{"n_layer": 13, "n_kv_head": 1, "norm": "rmsnorm", "positions": "rope", "init_std_up": 0.0457, "init_std_down": 0.0, "lr_mult_qkv": 0.5, "lr_head": 0.0103, "decay_shape": "cos", "final_lr_fraction": 0.1, "seq_len": 2048}
Each number is 500 + 25 x the weight over its row's rms, rounded and kept within 0 to 999. Layers, rows and columns count from 0. Numbers have three digits each. The size before them is the row's rms in percent of the matrix's.

# layer 2 MLP gate, 512x192, rms 0.0983, rows 293-315, columns 96-191
108:496478519521470521488478504469485479449520510503510506464543502507546473530530493497489518511510493504483506507570497515513511508481463495504491533486516516475549496492462493496535470554477518512466489535494460478501523487503503522523486473541469515523512488484497502494520499500508513476
088:490488506507487509530531555510536533497471487521502470469495443492484458544490464471531500535511473489503502510536535480489524486529531501490477475514535513477516488512476536490449476500556468501453499498520528554504474491455494525487528452484510479483526481490500489524495560518490470511
090:519476511499484510511503486456481469475529524459483521538538510509508496491544467520460504521525481506501528443529495504510503479532491490477513510504501528504497524454475462456514505540461475538474467528485451519525458512479539488526478427501507524510502456513482476508513523551495486481
105:482504527533467506526523477504558502505473483507520492478505530467484500543480520464513507476487481509509560504475517473520514484503489505518524508511539491493564555514446475485514490494515445524498480460509535507504488488511486470439504509464491513513544521500502559492546464455508490452
111:508498528514492467531465461514445484464524501478554534474505545488480522509513479505472467487489477474496500468491518497498496511526515531486481506519503562513509453484520516446486507486462470465474484480529471492500441508508543523501476500499522511494517484454526489453483463549513520480
098:509541524510481481510509464469460527472510464521525499511464535553449526525504534523496510493507483463516524461495538535513520519486492530517526511461482544520490529500487463495500526492449511490456521536531447487486500538481513476499508490482461537499487456511502497473502488467515515494
102:487484481523499502533500553496536471483497523495509461492513545476486461468515477526517473496518506546521467496516449484492502494516510521505538521504556501539484456472487482482483547470477490515546509526516489531515508478459526495458494474482497478546511492487501498498450490506474538509
099:529509537502502441510477479443490460487495485522510484529496549528503461450491449462482502541511510507497474487491521493500499493507486517490524553482537528535520489472504512504481543497499465499487495450470502506487513529483549486437524489458473500465517487503523466518492504533488499504
088:472510521485479495491499497487460458524508535515523507493501475519508525490514516500525508506528504510496524495525507528485525521543528537538495527474466469500467485472494507507490488542526530524493484529502474481490455484450491562555514520469455502512481494495492527449473506493523470432
100:519491560501515440455484493481464495520497517482478480516481544457492490531472515458552501480495519521518503497476521535524526538514530513502471529506488523508532444523521477502442487549478541500505493521502515501526513459503501474501505534466518516472521525536472487461484535527489544490
086:516517429490487514563532498505482433491445534510460536502468502517493489527513516497464493495483517500511507519489524517508544485520512512512459484527464507489481454529529487474527452472511517494503521486491470534534504501521500494491538516499541474462507488471491475507500510540507491510
095:516496505523476480540476513474465486560478504495491499495480523496529451536523489486463492496537481513526521523477497494537476523535515515509478476472464514514513464520465483529491531548454548501508495513487472516522468531502471479505483488490485471505528519502513500536510500464494474504
094:524486534576491472496497498488485470473493508507511474546513520558481513486514522474523522444473510481526538479491554503487531511507473480517488502509448522539476488489508505526485501543455503478532484528506449474506505500467501500496512486471507467495509508510522533439468494504511564480
111:512538498511507488487511521493475507520476501485506486492511520493528529521531522483528513491486504518495519481495540513518505515504534537538409512499458444491472474547516499473487475512501492490512480523529451501516491503472492519512505507488538469474513532512479511521444544474485541489
085:484535492463489462515480548487453521525503472451558529505523478517488524535473466486523504496531506462509459527467536539511489515526516518471445492491469520498478508525514479490539557473534488479488489468511493475548545451435527515485504495521503503498541529464491509461499476502488518474
091:480520508531498511492527515499485504519486506499491489500526516501503521499542476492496508495460495505465553499539504472486527509520509512503494500485491496508489458547537479502516493514512467512498500482454535515503494473500518471517500505522493528527501504488504523493508559492545490469
110:474538524476507507509502502499471505470488512509518494504500481536442501496502464519444526534438484509521472445516498480514542488548513515479466557466483508537509579512510508501469527516434483495500477501509489507495501509467509504502462487524464459491504486497506524495507520476543478520
104:508582476529495485512463466516502506538493522531498552517495523486499472488503494458495497490474486522516535489465518488516501504488481491517500502451531525502505438521493521487468509523483535503532464483511472446516497502458525523493464525487481552515491453500501515516459491509526513515
114:460498515488476501493506465498471527495425544510507506516479485461485478497492499502451511474508560533540554455489494491494474485501538487499450509480500559530516487500457519490532464511483503484520450526521444487524455528447499501464485538474515465512512505456474509471490497485530533482
106:504507437460530489538508495469518529525519491515543466469470495470465487518438494461586502504536517491496498533509504490548494511482471499517528496521510516507524504451513498478483486489512524482546478496521461568519485524462470485514534530501521485484476464487468481478532466493474482495
116:503484536506521514480541517466506527518506519446528519532502513479455446512498498489483546461477523507506491467495501516492516512521540528542528534441460489500526532520486509492515506472505473536526496549527461517514525477490506532527493507494496498530512541515489468488478461497482555466
116:527512532512550573536517497474517505524532479488521489518519507537505445464568485526489532481503540487512475482557495503530461528482520505470511548461535443529502527497491495542470496493474491503498487495530478482474489525482486517488499534500511488502522502480500520505499500514513496491
098:491560516543483523497464489523448490508506505496515487532462520512437522485502471510506484534448526541509524474505508547499476493485501507514491510506501481505460503543483495512485551495502477542532478489502452506543500481475497469489492502494512474498499483498521465442484498512520533512
# layer 2 MLP up, 512x192, rms 0.0927, rows 293-315, columns 96-191
110:497493473514486499496489506515531493489484512477536481467505535521540473531536466486456517499531482508491512480553475521540467472475480504471497515522467496502535485506484512516520521530454516518469498544491467466490526498539488514503479469501489518540511496473500504485478481496541535479
095:525552543468551527486504492469521513501488478472540490519498500506450484535460536503510515520483436569506491496540501511494487510497502509526474472519515496514487457541486517521463482516499469513478460497516498526487493490518491519447516496491495488489480510529502490487508476528548498561
096:521518536466447542521489479452471481508576493487518507519461493498467484497478493515465490490540443507505495493496519499455510487516504478495513466516510468490497488455518465492494485465514515462513507497464493497491487456505540511524497482474519499489504512512522475524511493534482487499
106:502477460483489542500575513492531506531493499450512517501518515511467490497492534504493496513539533518515495525497518505554511521526505508468539499495520500513485473485482493530471513456524547519498493511515457517499512484490499494541495489510511493497447487498494496508486494463467487522
113:520513545499510508459535551482504470525498520512485450511476487475479475491535484482523546533499535526481524482523508521497533492474471519503508470478474459535460502477473478534486476524498515531529489515479493509531532488487478496492461461484493500506528533548481543553480521480517510535
097:518459458534539480500515547503490513496498507492474502470514497484510521516509475509508471501492493472505495524517485457504490547500558515543477520564501505519497449526486523480516490492480537537520506498481471536528532509502526486458506484489516536510466521549489550493501511504487487494
101:469547506495495524488500521476487511484497514514539546524521529483469505535547518521503469524468499505508474480562498459492513487501509515510553501507485489489467475512576477524515499481483478536512512464505511528455532497493525520484469499492459466516460482500492492481487440475525521469
096:526505502509501512502490503455496499491516502536452445475529530553507443492524476482485479497554525493526534480481510499490505497492468496509502519559483483505525460478500501464476467476526504507491453445518484478519515506528476506500551478463466514498478491516451487478518515519478500504
091:509510477519536515476523447500512470555518514548471469523468480466496494446498512495499518511541490497476514508477457523542516483484463531534518510451492485517464541475483525496516509492501536529472490495544490543517483495480526457534480518514476538457501480468521501482504498537507482513
096:501546524438477517483447485481504535546515523518527496513482539497506505505470472558468471477474484545491443485509479495495490500527496481477520481535515510489456472556547572461510500495494505495496462510487515505469523534514466521465473494485496517479524483495499481504525495536510524503
087:496494543521536537464513499492527492465521514524502412479503503476466495471502493483530471474483522534512504527486511485520498472460545503476473531449535482507515451516512482486451497502510487476521505523512496536490483533531495494499476515509534505505499474477515516533511529532498527490
101:490523498530494505510546505487507505497482532460499534502490539494498503494467489491541516514474560431538511474545499510498536481494485525539481506503485482539503455502489514478480535441464470518469522508501488505489541475494502497529475492500510512533475465475452562476509502508546533467
088:522488511539446513492476501540478505529485535513515521530524492505494462462492506538519464470509493494504516488521473487512495467487502457534490503496463480528450512516470485512532452465486502488472494484486464582510527522497495452486481497492505519483534456474538519500499463518476521509
112:473501468478514459507486502523466474491488503485487487517496521560473513507534488507476519439462475515541493498469515518492525509514487499496519520516536450516514483456534482490440513502484530502460506539472544501501464486498463504473525515476550462461496475508517467518492494476493535485
084:521506464535511536490524516501508483453494534497478490510478468508510470486512485509521536470518537474479505488482528472497506530523495452510466538476511467513467509484493508492535481450500487456507507488497477516513500501486524495501482443515536473471516461481481524532461532501487497507
094:503519514484484487499477521490511470505531470539506529520500518489477560531464542519471469505527516489469521532509457495493437509512499512515512495478473503489509492509514508469594537483468524469475511480537477534516541498486500491497476516457475488470516506467528509533521502512493479490
101:502518487435526465495505478511479540497491509505471467488530534473485477549505494495510505515483545501495521535500460457496522486534524531530480532517521511510497499529484508497484459538516504495526504488480487513539479458537476491522478519421466511520509511506501507501483489471523474467
106:478457505503507515499482523532470533501465537507474489528474519500493481444449486511558456467527504496485526490513492508492503510522514510517525483500503524477499478469485495530531481505526522512528524488515477539525506489542500501527536485487484484493451460497498469538523536530509503507
107:512474519488473466500541519512545495467437515549529495490512530558467494465469493479523519521475480486534492483482491480500525515487530525518528454532510513528466517508479502496489504537486528520481499515508494493515428493495476514453546503502512502585553517489480483508509501551480498467
111:488486520506578493486461512531503498485478497506533498507514461526471505506493453543490523505535410494499467529452526463537502466550517503518491504473532446476504477483512478480491502506498490470475500544504519506477515537492525481512509492527501480509481497512474499530479489471502506513
116:516498529477513488537492480504495461457519474533499514466507489514480500550483462478511507542499481484538497514475488521502534502496509511525453479534483481491522528526545467515522511505522502495482511487503489536505549470523520501500479503556497505500518491496476494508519536470527471536
111:532461496483523494550524463491520484459503468492529502502496501521475524481497512527491492487489503501531461517504452508516502520520473541483536514475495478529505514535511489478520567481500472474561528531458505542516485519522483456530503496489544461510485489483508504489514553514494537531
103:494515527518542472476478501454529552460509512532527523518459523489525498558491529497512534466501486536532495501539507470476484511477448505492486494475444519511528498508474508489516480513447512498540466505482495505496495498505524486474483500478507535509542527512521537535461506506547530558
# layer 2 MLP down (transposed), 512x192, rms 0.0901, rows 293-314, columns 96-191
103:513502548508474522490500458486506455482500514520522453536512487513495514535505488506545500517498477510425529507528520491510467497425468465488475483501490480526500520516486453540501492515550517522510458490472536481451441480472466510442498494510459494480506515519447505546486499504512503493
096:474506453492455497540556527489510482515495520480488502507442497523522498507463476488509461513549490476427525467500505494520504487504499508485498493522496481488482521519462519508497506487539485479474522461507506528488510491441471509496523453518475473487511531466496490510472513500463467491
096:490554470499532484503483511494514505503476500519491538477466461441528533495481497523507526521522503497580474513497496486497495508575520466497495474541521517517500489471519523515476504490527479503551523505537494533527537479536529470472505496502492523456509482504498479536514512488483529494
103:472520502489498466477470523507527530491480490493509528484462510502506502496475509448501470554465509510536478497518487473470489472501462470497494506507506497530481472522496494490524527517445498513475504475473520538484486453548486471458482517499519490495505530509481506448520438484493481520
112:491496517523508484482477477475491492501510479509500519514488526500463483481502493467495486529530501467496521479526543487462497451472502450465491506502515510534503471467494504477469499456509519482527491512453481521496496516472487485472453473500486463506520467525515527440528472476490492515
102:502502506509519501536497468503475494502500473496537459512492473505524499492524477496489490471488528502478563494501510479508469504471496442468511539471506534485498518496416510555474518494499502499509482493515448506512485500560512498488494531522567524514496511544475504458518480536514491532
104:550514512497473492525521495498486506500510512479432466529520502525548518496509467512509478492469467511468514523501485499498489521447479449465495492544485515455472522509512487464479512479533462473514528493446481499479515524537472526504499487492494460516538480500510533516523514506486506525
101:516479498490521497518490509494517497480536472491498519491518487484590530519503516492501515496510517502520475501491505541513502501466488547500504450535512494519549518562467535479490502491503519474461505481492512502553522489462502469518491463488507496501472490509485533496557502512520521512
095:517513455480491464475531500473506500516507504497508497511476490484531508500554499536496480508516519493512491505496503537471478507513518465511451496527491502534521469485493452504433497533525469508489497490492497503514519502511531527485504481468485458538523503502506478483454463459511506481
095:517464511478494474491502496520498495487508464484483460510503489504436484537537481441458540503445493523526553495512529468502588473500509563540485487480511530521481478509499482478509462509500502509516514520496488509503471543485477519493442494507502458539521505511518490505496480506490514485
085:503506486513463506549492510520473505517442508508509505465459505457473495532562495506533528530476511450496502482498474482488527536564485517510542457500446498497515498518509502463511539511541478551514484447447471500508471499468518497517506492501482468442501473487498470481460500464479472520
100:489542468510460491476512510529511552451485545518523507500463541512498545489499515526460509517515499462470511501495480503510507493506498518517543549449513534535509473526490518531552482504513487458472498510430502516492516527469524455484454489453560524524468506482484526496503469529479494500
088:531464503567495509472472532531510481478481509471509478533512492498565505477510559493486516449475473496494508470526528511522523495500443491541472483509506522519466537539508515524518491503507519483512509464490492509483478501496517475499496504527491470515488494497503523463534485457462544453
109:502530500547502504490486523522455499494486471493491549464441480499459488530482522540453514489484507524522519545490509528506526519531526544529495484491507502469488536484482502518498530530450507508476479520525489521502483467485488505504491509500522484507468487479490506500493539520513490472
093:480514488466485465512525493436456491502531469527522522488500517520495573463500491458498474508540542480542464509497505534486521491466474514449491511528491511577521506510499447494477506480426529515526502494492495463514516501488527472529463473512467481514499512504487489507505477503504504520
096:502508463488489469523472481506524502516492483493545507505447487535554548524537530523506462507510551462450491527512534494507413508519513532521528507477480482512477489467508520507510473499540520483518518525520482506520525506507494507498490505476559505461572516541517517461509504470469517513
102:496505471473499448490483511513477491467504528514462504470465461529481466512527483538535516490474501529458525515487529491492491496546493521496531514500501485496487519483505522490470491497496503490501510500504519489521487506479510517469464499493432477537469509476485494521461552504518479468
105:532522468492499466537500522494479530515465529490514530422519514464497489461477533512461529533522517498492550475503527486477510529483467495478459491467516473520461507523481444551494537534470488491482521521493516527496536471500518469513512464482541490508513505545501498483494474500527512519
105:520450526464521467502483483470509545492522503490494492487512554481464487509459487507506534535498471496453530514518433472509503497529492531505509531524494509478480486522490474451553486526473518514502508513500460463459501487495460482475536471513532509540483527484495497519488473480508509481
108:510501500498487515495508490502486481509496514493520494513522548494462529482534495534496529472505504502469510497492498522463509463503497544540446502434497469537455503571489491481524523509455479479516534491474454479501508502493448483500503489489477482477495490520538460481507522460483550511
114:481524458498499506523507491551510503521469509509491461497474508496467523534480488510544498494510510465514488481494514500517512469490527459469460488451519477493440469494503493473488473489503477544481485482476482501474512533462498492489540531514500464495489465480513498493520548468478525470
111:522487448461503534505503502472499507475498525476482568496491503536518487533521488519442503511483512466529498483507492508506520543503478497517519483501487479485467449500537468492515484511483489526501509512488512518560539503482517483535497494434549473511531517506535515469498507484527532502